config = dict(
    num_hidden_layers=8,
    hidden_size=896,
    num_attention_heads=14,
    num_key_value_heads=14,
    head_dim=64,
    intermediate_size=3584,
    vocab_size=48309,
    hidden_act='squared_relu',
    norm='rmsnorm',
    norm_place='pre',
    norm_eps=1e-06,
    positions='rope',
    rope_theta=10000.0,
    rope_fraction=0.25,
    qk_norm=True,
    attn_scale=0.125,
    bias='none',
    tie_word_embeddings='early',
    parallel_block=False,
    extras=['local attention windows', 'gated attention', 'a norm on each head', 'capped logits'],
    init='normal',
    init_std_qkv=0.0205,
    init_std_o=0.00513,
    init_std_up=0.0205,
    init_std_down=0.00257,
    optimizer='ademamix',
    learning_rate=0.000309,
    lr_mult_qkv=0.7,
    beta1=0.9,
    lr_head=0.0109,
    warmup_steps=551,
    schedule='wsd',
    decay_fraction=0.614,
    decay_shape='linear',
    final_lr_fraction=0.1,
    batch_tokens=262144,
    max_seq_len=2048,
    doc_mask=True,
    train_tokens=963400000,
    max_steps=3676,
    dataset='wikipedia_en',
)
Each number is 128 + 32 x the weight over its row's rms, rounded and kept within 0 to 255. Layers, rows and columns count from 0. Numbers have three digits each. The size before them is the row's rms in percent of the matrix's.

# layer 5 attention key, 896x896, rms 0.0227, rows 218-431, columns 128-191
099:152100107126124105142072064126070136081141118133097105129107139092117069132173140149124153128127124119129132080077139036134162133109157133159138134124101114149094125084010176143102156107092155
107:118192117142128086206164103150094095148069102075128099103161124120150109103146093122165099181106161085099124127076140170117106128105082147122149173138101146104087092111138128123086119111073141
111:113068107132108134162132200162130172106153072066108132175154090063112165133152099112088063123138193133108156128142134157130096145123173142091103173067167128138161119099111156094164117218127102
121:140157091115131109151122063131060106099119140147105104129128136155158097133098219098156142164109150037130184161120174165122151135110133145130181058160129079151150100114112114182237125142145121
104:099077194189087131195059158133123113124115078145150149157193140170155136116094129130098153150111138069130151155131155087131145093086124090158117112133068158172097146083084149070130157154115171
102:072031153123128129114117148125141173136126077142141178166165098109129164129118107164132113112095165108125140143102131128088131134107150123149128142116155142135089140154142113126199115158170026
111:133097169106185138101101159109200134134129143083070131137171084152159095138161118104113151099198111080123053113147143111049140119193140162081113118122158120143079105119062107073127136089124101
096:067143219093168118134181107135078148148103111096074133118115135164140190121133135101122107104087187098141179136133136133089171187115133138121174123212157104139144126158149117117128111101101124
106:149061126182120092117082160106198099178137118123151148056142155131170161103135111150115082142082115067110129116095141105148139122141137099115085143167109152141122130167075158136112091070122100
109:082123149107116153091142177214123163085080147130150177155134096109125096131123111126118079091099070065106135151179098133149200125096124148100085112111139120132125168158208116128125130108166084
103:130116107147133119120150091102109061133155139150113147108175095148104077133144116114112103086138103106129121136064122106129089153157107156112140060166122096134141132163111134137123109167138138
118:145066096112148127122200159132233156087153162164131099138119157128142113153104068127147120062193051148131111145143107138131046105165162178116128142067155112128107158141120122092140125118117120
091:138134144158113096116176159100131117124110113062080145167126140132156089152071098093148121152136044096107096104120144122143140084124155127110135126097087112164136107140179116063090125100145102
109:159147083112093123137157094146033124118129146180124075132104118161161164159149164123159122145128107123099133132125174161172130136111106155142116104216112190139075106118187126108089126178184156
104:096124125112170137138127090130162130136133128133111112146124183159172118155065100087145145080168148103146096091080134122097077140148179166124142085119175134104106117080068148115099112153150074
102:115167124125115157142092118132074129119149144163093193113097064156123106145117167120176135189110242136107101100108139139154147167138155149102152126127142165175126125136168140148133121177112079
114:154144125112102085100078092105035172134098119097137138052136102131075148090131113085141118112101133089139144095076219117099100102116099146139118152203129139106143136099108136170129122166105155
108:146100065168111111104147121159142171128163121150124146189152113100154121054128116079172094158119180165075144150092145102086097123104142092146119191098107162125147167150095169190105129164113134
108:144149152171117109081115116148094104162143147135122167132140161139130153070076119153128109124175165139140115136072094106103207159105063167169168109157135163113143147136085128190120144125124171
112:133172155130111149173093042111033060147069165122115156093112122159120139119101129111166130115145177033074159124099199192109076131144142143134101095219147137138091132075137111205100097157074110
114:110137187139119166143123095140148108120065121106107101084070074131116144129139104086120109138108184133132177175093171147147153125129139115099120084135137154097106153118122164151159131109104112
116:133129158146105122155115048179077080083156100103059110095098147141132170117159138104171119157124144068181158099127139119145121114147132215149143093208143149139092145049151148167104113172118129
105:084138103119121077117158163078100140127177145121132154120130095127090141092061105121208137125092077133078118134127090107099147110189132112135127136170133152157166160128156111025107113092129092
104:128097097119134095063162110113079083095076183105139133140143128096120123155145167095182095117127121103117178168087156164116158130130105198162113146141141146118106129134133106166129107121185096
121:115187153107091115100187127131113145115160086146130095100131102113119128108136072112142134147101096153173184120144101164072091132105132179113134121150146119092131117136115105164105137123114133
101:094142116150113098103127145146088089098118139102173173074130095126133095139150201116115172189058165134020112089096117125127073099149111127153099150133138185068071149116215117139104165134118086
102:153106140189139097191096146164135140145185134171108119092173038104144105129126085191174111146110112078128143133092172079154040133099133119144092095135152172163084091139144142099083126133161115
085:105137144130117101126136153111082138129124145166093115129159157111107120138089087101118143057152095145206134104115126106115122152134125139123153154207147158093179113152154107027144096104177142
109:119121155140144163137114104183175169089134104133125105137172142088124166147058147116137112145107095131162114164128077157150123068157100115119117112156099085148152155147182133103102125143126154
099:097141061101168114150198091154133147132150133196168107152133125083089132138153144068082132103142128073122076213130108144097134130155130116150074178079121162116096082145121083093117068107131140
105:035148127163168141138177085169127120159064108124149148102073142142128122171149137095123140106130092125139106115121170102101079109113100073128135101133194139142146167096150130078142114127164103
105:173127142077132145143094191113162125153193139180127106152135114112091139161151093073078154130118137132127128172163114130140131114198136123174116167155110157122123165108095134067190129102114074
101:106085078095112147143121104082122106118094150111126094127134134097113145156092080063134098180073118022136133137096183122089133126139076120082125056113162147160111139163074144173117120129150127
104:104087158109110137094161145143175041086179128108182143129104189141114139117135178143153190159086100127125134067137089133139052118168114135150092031128118089125164110123104133115129128162123109
108:128063138107145104094124173087170165074098110144094139157118095094154172098082077161205129120161122086126187141170166139156202091095150121143070069110169145139105151145090131080121137134177116
099:124129132093124112170090118135107126174150135149169118141137201130148101140120045124140114155083145101112131141182113112165137097108129154162128165077214135152109150110100114151066095151162093
102:094114062152086156147110111124166141148101111072031134152147101141205075109147030158130100164175086113166110103153122061212137134127134119072167136042153093107090159096108128037148128120114109
108:116084140175173094135103145146171193112133146143083097155143099105133065135176160158127146130181187111088095095172113150088060132166163070166117096105156099156108060100149127105136177097142148
098:179116104103161112186120136061102162144121144096128103130137151092093144126139142129126184150083104074189140164126170162164165132108108121128139164095140112095142126076130111191108133113107128
094:095143134117120088140164147141107151140111081181152152125138119134140094108088114127111117098110123124059106167144120095183191113101130175091146070152179179171094123129094133130144115134148123
095:080138167096101171087143200173204143161118139158095122120135190137120110144104111144069095096155098168105118163187136131117118122104101130113127139129130166103181099167139134142167144149097139
076:112129171131169106094095142178094115143120112128137084136146163158075110111095124138092129169114094123088147149167148171096128149160076099105133135117084090115174070116123113148101125061167100
066:128124099109091106129141107114151156111130110149126175179129129122178091091117170191112102141063198127087138133103135117192173131155134141146128165070137168123102179133145188101106133198111129
069:111160136110090140150103117183154107172109163158108097118108186101110091096105154158110115133132104203168058128115138117127121167153152081165133178091130139148153148121153111109052122162067117
068:139129198123129162112200136150130104183165112094153105123158099118054158114084077148135132092149067097121139116189091109074091122123086160127155134166094097139101099124171094131157129073140152
070:113120203134110119055097125115087106147136093126144173154119119138169098099167189148161162125059163088144170107064150110191124165188078157134123117110170159146135133135092176100043099095116107
058:140067068114136059143118042059148152076098127155094116110132138156112108136127167113121103160139174149093143122037175150062146147132168105148114139120132116138115185123158161119129153152126047
060:157113149136142167126127094132127151150098127081145099107137094115084187137120092145090161108155065087149193119141099175129070099039071139145140134127132108152098092113139093183157152067119154
107:113152137105130121143163111105093149151092111118155135092138076138159138163163121144154129159112099090127170104123132187150103144065133146166140133187093108158055120154203142162155121135151172
066:066136095148111154132078153149188111076119148141111142127092184141128120111127134113055059086111138152076110169123115104113140160224120132127134080151164129107155159137072139038106169121071101
101:109163117172142124182126114115122071145055095109152156117136159125107137075097115077173096110155132027093166096116148138124112138081097114126110102134071121171069128109136089104112094118114153
090:102113138158100135163152133154098190103141136108049133130111106129073103123094073145152107183147089121135146151136098103145138128131127141121206152107130197144207116183167102142148147150112084
112:124168119075091177058146132123085159118086150133145184152164051106066088114155145141111157135110089080154073123096132157124084120147110151105108169131056180100046117143155144107076119098139099
100:100136133106129116130154135129060092103085139115099136087135199134134129120180163108159074135140160158092094177108074111091187109129122153146125145205101169128134110172177143119092149200110195
119:109134135139104168203166109204175128129166130139100146068107128158143155149097114111117109158105096165138088069183138123210168152133154050124154106102168121112190128095118124164155133108138123
108:134148136129128101117074118128182126087120141174115061081144018109171115088153198174174161142188160133129158108191128142132122128131137133162187058165114084146108125120138086144170168107091161
113:171173101118118134047127132157156156166140201121077148186147088132157107131060084096090091118190164168052113175169133119110076165153170164130134116088201130089145124118095144042195135135125138
115:158136146120137118125146105114183135096123119141100120149107156137184098156043125119110122164187115185134097166140109093168146138188168135081104157102107112108186131126141080095177126169103122
106:162172148104126092158008124125083144073148132130136086220123083149182124098066094105196097095122098157092129121115164131092088120127208148147090074132101137149080130185179110138079109152140151
107:133227120111121139087155167102138116127112158140129133091117070121107163083110099144161117132163069174146095132189072103094255103147155139123158142112159153127135119130084123087160143079126132
108:100153122097115168194113128106137122083147155135101114124138178137120095113190097087143109108126161135086141157135105135135103179162121087094146172131151093083089121149086128127113161156132158
105:175149120104141134092055140152120095157076080102114119158120110167106119155161127143137096094123144133057126167133122152136119176147143146119115192133146194110105147147093111183099098119164135
110:072183081112149134060128175129177156079151153094120117103144131098143157093108113107115120153138132129136132145230133121102128111104146145141107176066148058122174117193148100176168143072137086
116:091088107093111104108185164124135130132177168162111134170144086097088147157108113151108135117136186046177131120176122117126090183174157127141083136093092103143145107134168117104140142106107092
107:141132130133085118143115175134101124147111095117190153134105180119109161132148191143132122129070137111131200110126160180140125188070074134139156156192101136150201131154132155159062129137133154
114:156107140122103075079104150129100139132118090112099123179110055129151154078127118150114087100106134136112148157154099144169146152101094129113103138171104103125108143080128141145137100167126152
104:170176099128160150167173219106129168147138166173120100095096075149129175165103123074112076122172136095103123128106171109121045126198152093125132128122181101104121130104022160163065126111096165
111:160156146148171144081152126108178084098114082125139135188132143150135097188171075138118107119161115091185082093149116107105119145096126154148045116130196153077146107083113148185138106048112101
120:222111125168113108137105048137036097115072101093154096099131145129101108074099135136177171204107091114081101059089165147149101128098159068158105116131145121131186110148123126177144109134133146
108:182119121118094116079140152116124173106094121148215143081130156135155162113131137152120091133120120104081135077118133113177031156112217124121089080119059074163077117128121134098101088096092111
117:124207108120112128148066040142046076101115149143145108116138126140124169108163198119139095157126157037131155083093183125131165128126142137114126104206096147166103140149139114195132144175129145
109:047128094126111139150136094136094178094167175111155127143057123118198132150158097109123152152098107098142174138118130111066114122106174125117124080141157110123159129123131154250084158185115102
113:028139113132088146125142182127233126138077131157145147138131139090136115065105123192108156086083075201149129171124125143125188137135123128097163131140147128088196151194033123119141141106124136
112:095169192144128101229154042166132143104020088188081087092126091150068128096213078124139116078113111108108166165117162144082095117121129135124085123164099120122090124127136139144125173106173197
102:119138057097121096152194126137120095125077140153074156182166171153213094136097198099169150147142113083171059188168080161158174134136090193135144100117188093148056104135110115110111156158159134
114:112126170139126140156156054103140178094063142136124119118135134093123098142115114106142159129121138095195135090101184158129173114126129162130137096209161099082137140153178149113164135129171157
108:159128134095124157143159097190111117078132108163107067082127080086119155103164143114165160111125124101164163138099144167122070135151154196158084134179093170106098150195137122095092143079117105
088:101211146119121096165141129121112086136132100147135122107157084102146167117101092136087146121165159125171154106180129148159163135153094154148112165183110085126153137091176085142129141112120177
107:110108132087121064133126181140182154120148104097157137115148110111090140176130173127095142111137114190111177187141080085111211047167156169132074128084109122152154123141105164063187151142125138
112:132091108136111135186106119188083113127089159173123153128072135137182134133142212179128130130099095112101135183101086145208107130105124123123146068166105142168203118127189135080123119152144224
116:173093123095130171105138098114192138146117136148117092133174212104168131149130095034123092140120098111086097176151103102162200119189120096123101127076128112141118144131033156176170126097143094
115:151109110136120131124162120070190166121106134138095129132129164134103087079182138120156139149214065115189137143170122115125163109156121160126143148163091135148148175090102129093099133080158105
094:137148123151152089134067117096160186130116112027129166187159057134197119112116097173124100138171132185119107151073139122084215132168140086121127203130130116193140129138072123083110110108141123
103:089134136108145166118109168133174024154158154142133127034111175149010165085104138144104099098175109154195120110174116118131065167141135143098149147137146105132147167154124151142131102102142136
116:158121109180130106151080074150143106170103126083117165153102163182143117128115126158141134126072100141168075149121168025111147109116091163148085167171155153124107154064055186136133135098145134
097:085200173162090139129145089154112105136128145166124105134130076139103161161089156133125145124128127174058073106157142130143103109141139160135106108167149120110054085064192120098170129185119146
115:116115119150087138215112132148109160085076095140101170138119108116059125156133134067097145143128133147119098167125129102139244064109139135117104094120099080137110139127102099187149121158155069
114:131120116140141147146234140179123103128143137146147118113160124128168139188107113124172175156075113123194090193165097128187045143197150112150146107150154142079084169121120131067118140090125095
111:122032143141124167097120147136176185147095096122155107171128158091132173121118135119096085121071098116171123203157125147136133101110138089149070186137070111165186106119135167155162095075127150
109:121170121176101146161149128149177144164094203103087105181108114073137120150095108134127096089144189098169090115119111124059024157054215093101147126107146032102129078107180107167124118147104213
117:092122114124150156121099051120089113114095146108097127139105141176175103144134149124127103143143074083132152105163148084217114154111127141134129074119171091131061131119161178225138168161087116
120:162155173094114176140126141151173086132075126114070161098118154156127127168110084108068154141123144126142055137161103121095094113116135099096128106133100141128109125121128104147108148118086140
096:173127074090186171112114152101130153096179148165149086203109122150155114191122156160180162103209122084139169172209141107153097133155142060128119130058108105135095127116198095115071151053175128
104:098142117125120095151084121143109230135111165112127098119112150104091111083138103147094107124145141126095146105167090111115068153164138160100147104144149101138121148104105079138112082107148137
112:143148121150115125182088094160111105114073146083105130101121120153140139106121088077123112151147100083131126080134180139103157076115089118132122144113115152089140107152140077146156119196104155
101:102089115120106126113133163120114221165127131143161176122126065183137158223075153133069129112163105138106141115144094135131117079093106176141147102141105132114130139131135124097134142166129189
106:117079185097126081083112127112209136156117127080126105170171147129106122124168096199095138108107123151134046144118107089123109132118108078125083058101163128103145088160072134089060153141156128
120:149179152123123105102112129076122088172138110102123095096125118134105139095160094119188053133125141118108136121118118097124106140088131132139108121132133170150059109125100113242117124134158118
112:093111134118139139103064202125163124086069123154123159213130190117134043054140100155168133138137114132116060154161105166131150163104192141154075184094153110130165106149110143196090090109163086
108:159060154130099139124090126158148209155153095117118159128149162095071108121129065177151127108144107163128158135138132126205157057173102122151131114119102135120099130088179153072169121169151046
104:072095127145128123165028109118126109123081150080154142138147123150121105187098143113129117120142130097118166083094127132154193158171076119121135104145149142120120119108159103093141133100149149
106:093131135153062172093154169136220104074140103116118113116119086106106175073161142137165112121126117163126112085051136136173157170125106115102149165126152158109161118122156123036162130119161123
073:107112088089158078141142119137111119091145098118111142126125102139131166188141144174111107148119133075136110132148158100138180139116090107155074176192130064164117105130109117103057133166101130
085:123132181109157091091136130059107142118126159124101079106155179127234115120114115148154151119112176125177125104145175130123091105140087132156143087125140110111143105136136094186150152136120121
074:111061079046146153102097115107110130077152176162095037120134061084121137136136068105056152133170139134149145120190176144134135125150180097129123129129152124133144104137098150068173191039148095
071:126129189120157165056069118106072113144134126140168165138134130066110127113115067137170155158146162119115162140127129188127098207151168121167140063133095129093180097159141069090077135111096113
058:077142096149105097130094084117111158121139056120164123135131132138174125168180165149221099176125107103188134143138160128206157110129121144112077117146152067159120072166120120144107112150150131
061:111109130165084110214123119130157125096114134124073148139133113160133173162200119140117131130111130148118117159160131106156155141173133159146138182148172154174162160096169140165151162188101148
063:110153071158117093126099128161132090116155123112141122141080128079144068152146193174183117126207149093164116129086111136126159168100159177161148115154143125121134126127146104096089133122142127
062:122124181169117065128101081128167099102141137147157097118107146069170159107148156152121120048074080144099159177170088077176198071187070097102123134176108136126101115129076176122131171109144110
061:091089098139155171133090139122122100148078183114136102099079155120168139121148106226110093162114193174131064091154137131168133125088154125157155049124174133110161111106179124102126175182121129
067:083112073136109044120027100145100117072145121136116082119105148108131086180172189129143056102168066151126053134124112100149149130099105149136120111131183067081211152113152126190165134216121102
090:081133090125084121157126142139115085092134136161142144168116109185120079135102164111145146103110123110096092165126161077183159139133122134092160077067148136091134135113083122115115154184137096
072:116142163094099150188151162114140063162101105116185170154129084122104125083141164143112141108132128140189060147154056102174072150219126123098112141115113126130112113122129126164111150106099145
092:149138126155113157172119110140158110151113108097107138076133167175096080087191128109110123142111100064114141096124132104150202119085062148145165124127140117108180167090056066174082118146149189
098:144114140087147155089185094148093172140186146119108107120142161147183088172120065104144111109119088169107213140177093105164122121118164112123129125103144112087144110071178107022205102164124110
101:102147143094107107154124153082149180109085129137142070169115127098120140181146073128111133148153169104153164129166122147084167142122145111067150179131126069144188124129157142098166116106114123
105:148152151143118134131144152119195085105130166145123125112163058155077094188110151148122122102134061186121130133189082103120176122140156160105164131143143116104193149093142130171184146163167148
094:116126120127140099176104138154150167122154158132116165100122058100125125164166141149142202150143130047182139141127114167125163127090141091160099098194098072153145104096155094089098138113185152
107:085061115133110120116107111168091146113121113110183157132127103088108070114144096135164087146107127112109210098118132080163077141142151156136093113094120110117026169154146170118083114128153062
099:153143180144128125119119158053079138130111081131110133133177152095120127136136110096127186140158163107155125069154079127114138076107124154160095179180072067111089130103117090186130120132142147
111:111104105155134087132114102148126119108145147086153111107108104061119154128131131130114109206092144145152163142109175145148157148090122120162085089076151100111176139155147138104162125114190131
108:083167102143101108196115193140140201175067160136106180162114121152111081110160124112157096061090140178052077176181109135089126116135124103117141212130153142137070147102117188145071119128136166
097:097140069091154149084068172095114182062131170148157161175145121094129183167145186127095117100108166082117167129174134172059131089124122112134087132153073087153200171159195093131177119065120120
106:119153131126114101141116116162112063135112078161133141158127100131137117160114120139110105133145183143125173105096157148116108174057138091150141167122099185112149139101154141157136087153080147
111:127139131148106182128079128139162150130119075123123153179121074109140105089126143174112098140100155131152143135149105180081111136087119096116178120141153069137178160109169115136152127086184147
096:127178122176100108169092157133165130133154106148142069069087167129148129086118149104144156136129114176065099119120134080044127166103145133163122146170103117181144101117010102090112134138062152
097:123149125130138130161142115109112134104078099167081147108098049117194135133153150115128144157149171082199205151113120187132159088104156160173129118153135074130146155124176150127191184113110098
096:158100121153125139133123059134153135144154081127122110111153146115145113141153118158111140119138117133065085139112139121115167021085061061147103124119103143157132113154137101140115122135137138
101:115113070158092119149119185158147142095206153119152128171092068154145093153163199143086150101171084121109148128195156156192154099147153140137088155088099126098092090147116070159139087142147150
104:163172075153134106096135114133120121167121133139149126134110146112125079152103134141150143119099088133143074143169058123143125201126167135155130177102160121158158130133123164181147119156089131
102:119139111118132082106076134134114158112112168112139152222182162166130059166075169128131194093100111069108089173078128082122166148101136145202124072070143098141161069125123105152091132144164169
099:183194145129125170186020064097067181121096088105113113142108094146112144171098152117094127142163165121106112070090146122120134114117103101126082131152111107161155101136197105134143137122120112
104:131138148128110129107148101120084122157153129171111165176109104074097126144124042139101152063140175078103137114125117157066126157116114113057091144131162139078173138122188119072179153175142109
098:084115140116122134126124106071091069159175119104129121199146162115101122059111091149158092124111138101146148079131164179088166119147037117161137157123111162161134154100156054119129153121160092
098:062101107132153152097125109114131123068131106106114134182134113086169133109160069154123126107161125120102230123140094143172184102090115108185118156121133117125144150156209147177098158144159139
106:114135098121146169091121072118035196147127100103116110133132070146148135130142106135134104126147095096118151113146198127150184105106122159132157163149130118164103154087132087114146130123178112
101:085109114142094116162143126124152200138090122094116122169159189104095129119099085139158133123182046155146096120154120149131191066072138098119111147074152134169169144122066100161084094111115079
103:159148101111140115102101136123118145087108138118124061094133127104094123125148138129119138108142089148122164135103191113095102113160079190140120106101122138098128121124122132081176170158106120
106:080120118139139182103106067103114113142090132085127094131119201122099116159159112103116097085084147090147126148126126125118109057130139153147137106145127111132101156106102164205117134140109169
085:146172127078136105063138154093099083100135152095146113090133092112077106110105181128174102146128106094083156119148114121097095138132145190111119063107125103108051100111048154119133128140123064
103:168154125165126087027116158033201094122159110161218134129128101110121168135108173165097139090157167131105151098143148106169139160150126174103113114124083120126125156141124133066164113075165102
089:111198097127135122154111044097070114113172146101112083110165059085147182209085106130096099117115190106128089055165105158168085128087147094153143091101197085092116089117154103169173129139121106
107:169122111123149161112139086142121130135106140123118101131134103123206124096107119159177134095151144111138144118126184180176110125170148136209107102215096090125108118131135153093093158063135128
100:124122096114115122185220094113149098112130107156168152101202105054176130145085193118136146122065107102145143176124071167162137122132077108138106106147147137087150112183153136123127124131158175
103:149119095083100165141118119129128159155115130113105117143140159104111149113162061144160097081102146155107093197121083151091136132095129165090152170111126139125083124143114163177065135144144149
103:167154101170133113177119087132213126139128187149102071135105183111150064121192130127138107106164113082118084174134078138153110190202130161166104182135156135123135111146070150090169154179147131
096:162170120163123078042115186124155142148184108139142116143171107161140124157098136122096117172148135151045108119065121124131160133092144156130054169142049153159142141161145145128133139131128105
100:138144153114149131135091133132133100164144124153144167156142145147123137167188157142111152146092144130074149067154146103125081101119134085140127104119097147141105106135145147076108130069095116
106:166167149108150156108046084102078126128068084139144096132118089173097138127144155158156207090144192102152148117153129147103152058136153139162134149104132107126082135092122118126165158108106091
099:058140154166117169120113121099088059155122140175159117137139136126144135188106138098111158147142097176118123091186113128169135105124076100144091087120086088166116216157192061184151121129145087
104:169089139128155112115143104136160163131106063091123129158132098159149101093189141131141124154116083105095158124127163166148140126124179117113081100143130182120139094127144151115092110097128074
104:144143151161124190169098146149149127125072153134038134115171116155165120116157073157099103096123169132107111145136096160124151131149181112123080079095160179139076102127122074144145159117097135
106:142160114125132140093113099138115112121096135090125171128095100144150133120111173101124152131064139084082128196179134093100136114158164083092128174123125108118118145159096088133141154128094154
098:136051158138111118151134075115087092135107086163119094119103173183163156202119146168152197099077186103142076119125135079161151124125132117162125159215118125122132132116191116098140124097152107
097:157100126134209147143138128122117116126026090138058117154159189163098112152135148079131053131139119071131157128158130087144132114133138160121075070102099120156160131122094117169154128159126128
095:070168126177132072150101202158154102094099059151106184128147178140128102094145173085120152087120126212090106187167063153128180106134123166166113137171087113158122121142132099110096142117141203
104:166108174154105139153173132143185121111143127165164145126137127169152089174224116088126196086087037180147082162122118053144102166151096100075109115110143158140116109104099172172098175169151132
092:110133166098138141126157108110125169126139074143136124012117163095071158138152102145122159089152214178148105116111110154100104130148135152123140142174104146113123119124112102148130102099129041
102:146135109124122154165167063147080149127115117133126130098146097136079124113119161151140156132174132199116150129118203166169087123159119154130154062150173121083094179096181125109189155150136111
106:085174149173132097155158111162165154081099078104172144081133151096131159126112167145143171171089116149170141127137088134125083120147102116115119158185073115125113126204142087107105171151117184
097:165099172090113156148096147078141118147066078117140135158136172120122141130094137102109085105082161130173138154064122171102166081097132145102152174178068132191134153131123140130117085119131102
100:157092142136108086118198130115106255120070128102124159219168065107141087139088187142109152138167151070171154124085138129116126078074120141119129094105100120158095099135178130113185167107112138
099:076119122167099103123096065142139138067080140151126077135154223127118117038148129137151109108144127145084120133103130145073178163104094149134118132170158105138194092127135159091127125164122156
098:138135132184116101076131129097116121176150129169161101046092134133134074126135140149085145131151154222114101102121041120112080121136110119161124161067092135141173147118082117114117095085097158
101:075153071134142122119149107105195136134156152161125087156157131162108127102188147141153101078120129135102128142146116096099124170122206180116126118094153075148053139126116123195130127101122173
070:143149088130143106165142137119104174123061178145122098117133135116073147127153089155093064119152120163095114135191171094142145124092133123090149111161164098123071124137072126165152123134151178
064:123186122153123139125128158148159152120115110161141177085212184113144134132142114109104116105122086135069129152142121085075160115122095130143100189142194114129122110160172113141169148153085157
061:158111100123150118126093184136094091171156105120136116091124090171138113090141129170107170188126187105096179132118136144163117143133138135136174135189154107133129072110101137129150155111115103
056:164162148099085093165139117182135149095138148078117102077127078119149159100158153113180101149104145153131087120129141131077101163121071138157094127127117062068094126096150120119127149154108152
054:097164134153157215150125141127079125164097083118109150165118117151102125172139137141102141086149131066113171141153156177174148124148171078156133144112131128144116148141128143138185146141111131
052:142175128121126143183119099091097115071134143154072063117148171138169185154118091140133071201138123144107045133130142152177124141145112163148109093164110060106129126120100127107177095100129113
054:077153123124151146168105110083087103091108122144090144131117113158154173176198084145124155116134176111139112113162118139238164085099157107124109101136162073141151138165140100164138076087115130
058:139118179084140092153130091101107121095097072170104036095123160175116115174151108117127132194132077158095041094177108095168085140124117161126150083144195067106152160110095116164143129105117122
070:155089136094132150058122116129192139144144153039175132068169162093156108128079115138134212124093085114134184146148150124157140125137099148173134109092080153081125127138140121151132174118190112
050:114144096153089140110068116113185159132144126110133143164158172082173103104130164143155130112082126130146160132101171183102145120083121106111132125097095184178117125143158118116059158114142155
071:114097099161149137138085094147111151115070085130094127134074153143157128159091077074190119114141120128080080123152120125105174121141135128126114167111151109116193137188175115115096123160092094
080:109147135189112135136179134176167095125050166116114135137096143149126068113127112116139127129190090179079051063120150114089094185159160085081143114075206079085147116106088142108168101133117165
102:120147090085076112103104135090096143129143119117159121188137134124142134130175165117118160163134120119061091207089135168208137154141092160117109151161065178143130139153126120126046109114175110
092:106108113166145116111162097142185109157168137135136141142132131144134123133145144164122152084163086134103118130113144112127115122131111103135168107155152098118070130100175125150100165214134118
106:080112172113113149164105187105140120123052107150086158179087136100138111063164094138093116111136114110103185168149085137160254140098118114101125182124155102141178122101096144133097129135159153
099:168113098146129174142128112140121112099129087145121129198113077186105097133113155132170164158163060130144170140105183108157181166110107126183138162136064163159152147097155133097113111091181147
102:151173031074168159089119117130109157101100148102124152105128094120123179109056181165134058113099154122124104099167127143108062078170125166091160059128115102121108152126098105159146145137093138
113:141141142146131134099110129114150087174174097126141140085101134132095172091172115164098083121151131084119156058162117171123147138054145113135064146127103082155166117116130105213145095110171114
106:160113109149127163173182122117165133163194116143148186136114117151139134143072137163140093089089153168126127146123146142150140174116055113154209159165164155109165177111135152086068135182175177
108:192111118108142144069192144144126087118195126120142116115126143099139110118159150154131141162134103122104184126111165149121000169156184146172067122112074157084126148177178143120086149160091113
101:106118078154118103098120112107149151135158145147168131128159099141119124216097137106059143142149141146066131121120171159143156164155154082195094145085125130096135127104157129163228126108146142
105:119046152126143086188132048122110130123080114131151078114159179081162124098156088147169129229121072115138096165068106175169111078114166140151130069122160135140136087110097165160115124154145093
108:110171108157163111133118139139095129115157137151152211125101111130118072121156244110137176152079109146113081179197090131094072131149148117157080119131131066148170135149131109036164154186134122
113:155134074028136108140140165119042139141107145071171124142102131110155147126054150119139141146100112091132105154134134078149116096119085128095119180133174125130158129137044133098134144128114175
100:127084180117160101053186178136161103092172111135101143106110122117139108111124109173117141131143147094149106147092082109169139158097163128142081099084070141089125126146104105131082102121114128
105:116091135119150127107130111106091118131111090167103097103099183149104125162127109132100144094109205105192123093114113106064165173118135149120165174148138083124118165117075120171167150133090165
101:143130154135182153102125134125089112145139144105124161155082106146117144142078105120105110152078100105079114100106083139166108146119156046128162113068151151139162127134170123131066112183108153
102:103176155122110148111105079131144020110091115133123149057157096081136149123123173173116119108134154113117157096102141157110139153115128126116167053194144186134094170158135148145163108086137110
114:077110123116152165157125108117105106157072122100128121140140139108106075139225126102179069113115144084149128115113129129111115113160109171115110113128132103117000149146118139237106140087166130
115:114187113129091147173087109126125131115107148091134118096097112151145118096106121142136101179103113188129121170123145162180065087131171127149087147093091106164108128158128118220106131131111129
112:168147166151130142121106149126151103172108065145165149128175175143124081141093147137074139142123136140149050102105114141176132091145111099144106158153038109140153143118147118232081113093145156
101:113127127133161156087157125148098128145135128135175138164138133101122067135080136136099141172069076081124147076051161136098074139119130128147156083116110128159134160132128113179139147103067140
103:116168125108131157195116123166106162136060132161126127110140090150131091152100116099132106118122159127122067102215087159115055090129189072136124173163162110091136147098148100179158108152124097
102:100106140105147175136126175138103103112081103115115155128139158122166139142147184136121159113119125047138101129155151120069083106115091133099108117137138170138160136153132133080112175130129165
094:139094143112116170106171154194149155111093119151116173113129151151116096109085165128109169154086093172156101146148069120170132029162155112113125098139133115168123159119085122145109122107113179
114:072069068096102140105101133123077132120102118083121099206150130098134123092077115139148143118079117209063129109111159165122137093112111103145128076085171146151090146111160094056121113162150128
099:119126166108113121201095126128082114100122136152166167130112221163170148107181229144130212165067154071093152110117172103158187105096128075138084145143087140138150120169163146185130163139117109
087:122085134085143169107132169151126092150080087109135149132104134106080121172141107121115075119122119161116177146155110127206032172155113134176083138136136144110042178125139188128129124167120104
101:154129102129127135119158091150144207094166168150109130177167110109122118193185088165156125137081112163130115122145094196145110143101192110136104067133155112126194125161231180134203119121164132
108:163172157099131162170107059134072101137129173105100076091154112116121115038158086103164136157128151161084192118148132177111052148178087179138111138132119139109152172132195080162141132143097114
110:133160100106139138179148152139142126096070139177054100153123023147182117115131104071121076139155150058106131175120147149138109184127193126148109122167181110081115087118099125132179138126136141
108:127138114134100121135109132124167128072077124146125105103111151135138137056130169142139130121171140186126170103133128197125127185143147165086160170155080117134158124202100143205174098140103193
094:184148158151146085123148148133097158123120090134100104103135138113143116191166092078095154109098112124134086100125089094144199061123140098134057103111145103134152113094095135167124175126111165
108:149081158111129094125133153125122153091081133124139109140184154114120142101089142103111110136198099132168086114139125069129179107144140106107107115141106102122088132093144181101138137131139070
084:037092129109154123158139158142199075108110138130170119107148177085094100179130118120107125158089140151145122201166068126109057145123126142122146100062186090152124139188055108182126103095104171
092:116176146100100099050103125134149134103242110096213093074148144133132219122143159121154160131104190182149152106053094100162064127130040113176091131159089139058105173131181102119135125188114149
117:136070134127137135181132104101090158068091091084105132112152192077100124110130114087121084165165096071194156160059135153139161083112120151090115170140093114188188156136122123196102106146147090
095:159103123124136123125095129155072241137133126130131164156080142153157088120140133163139118149141149203047143120116137139084150101150136133164175179096156168096065141086181135088101142162122160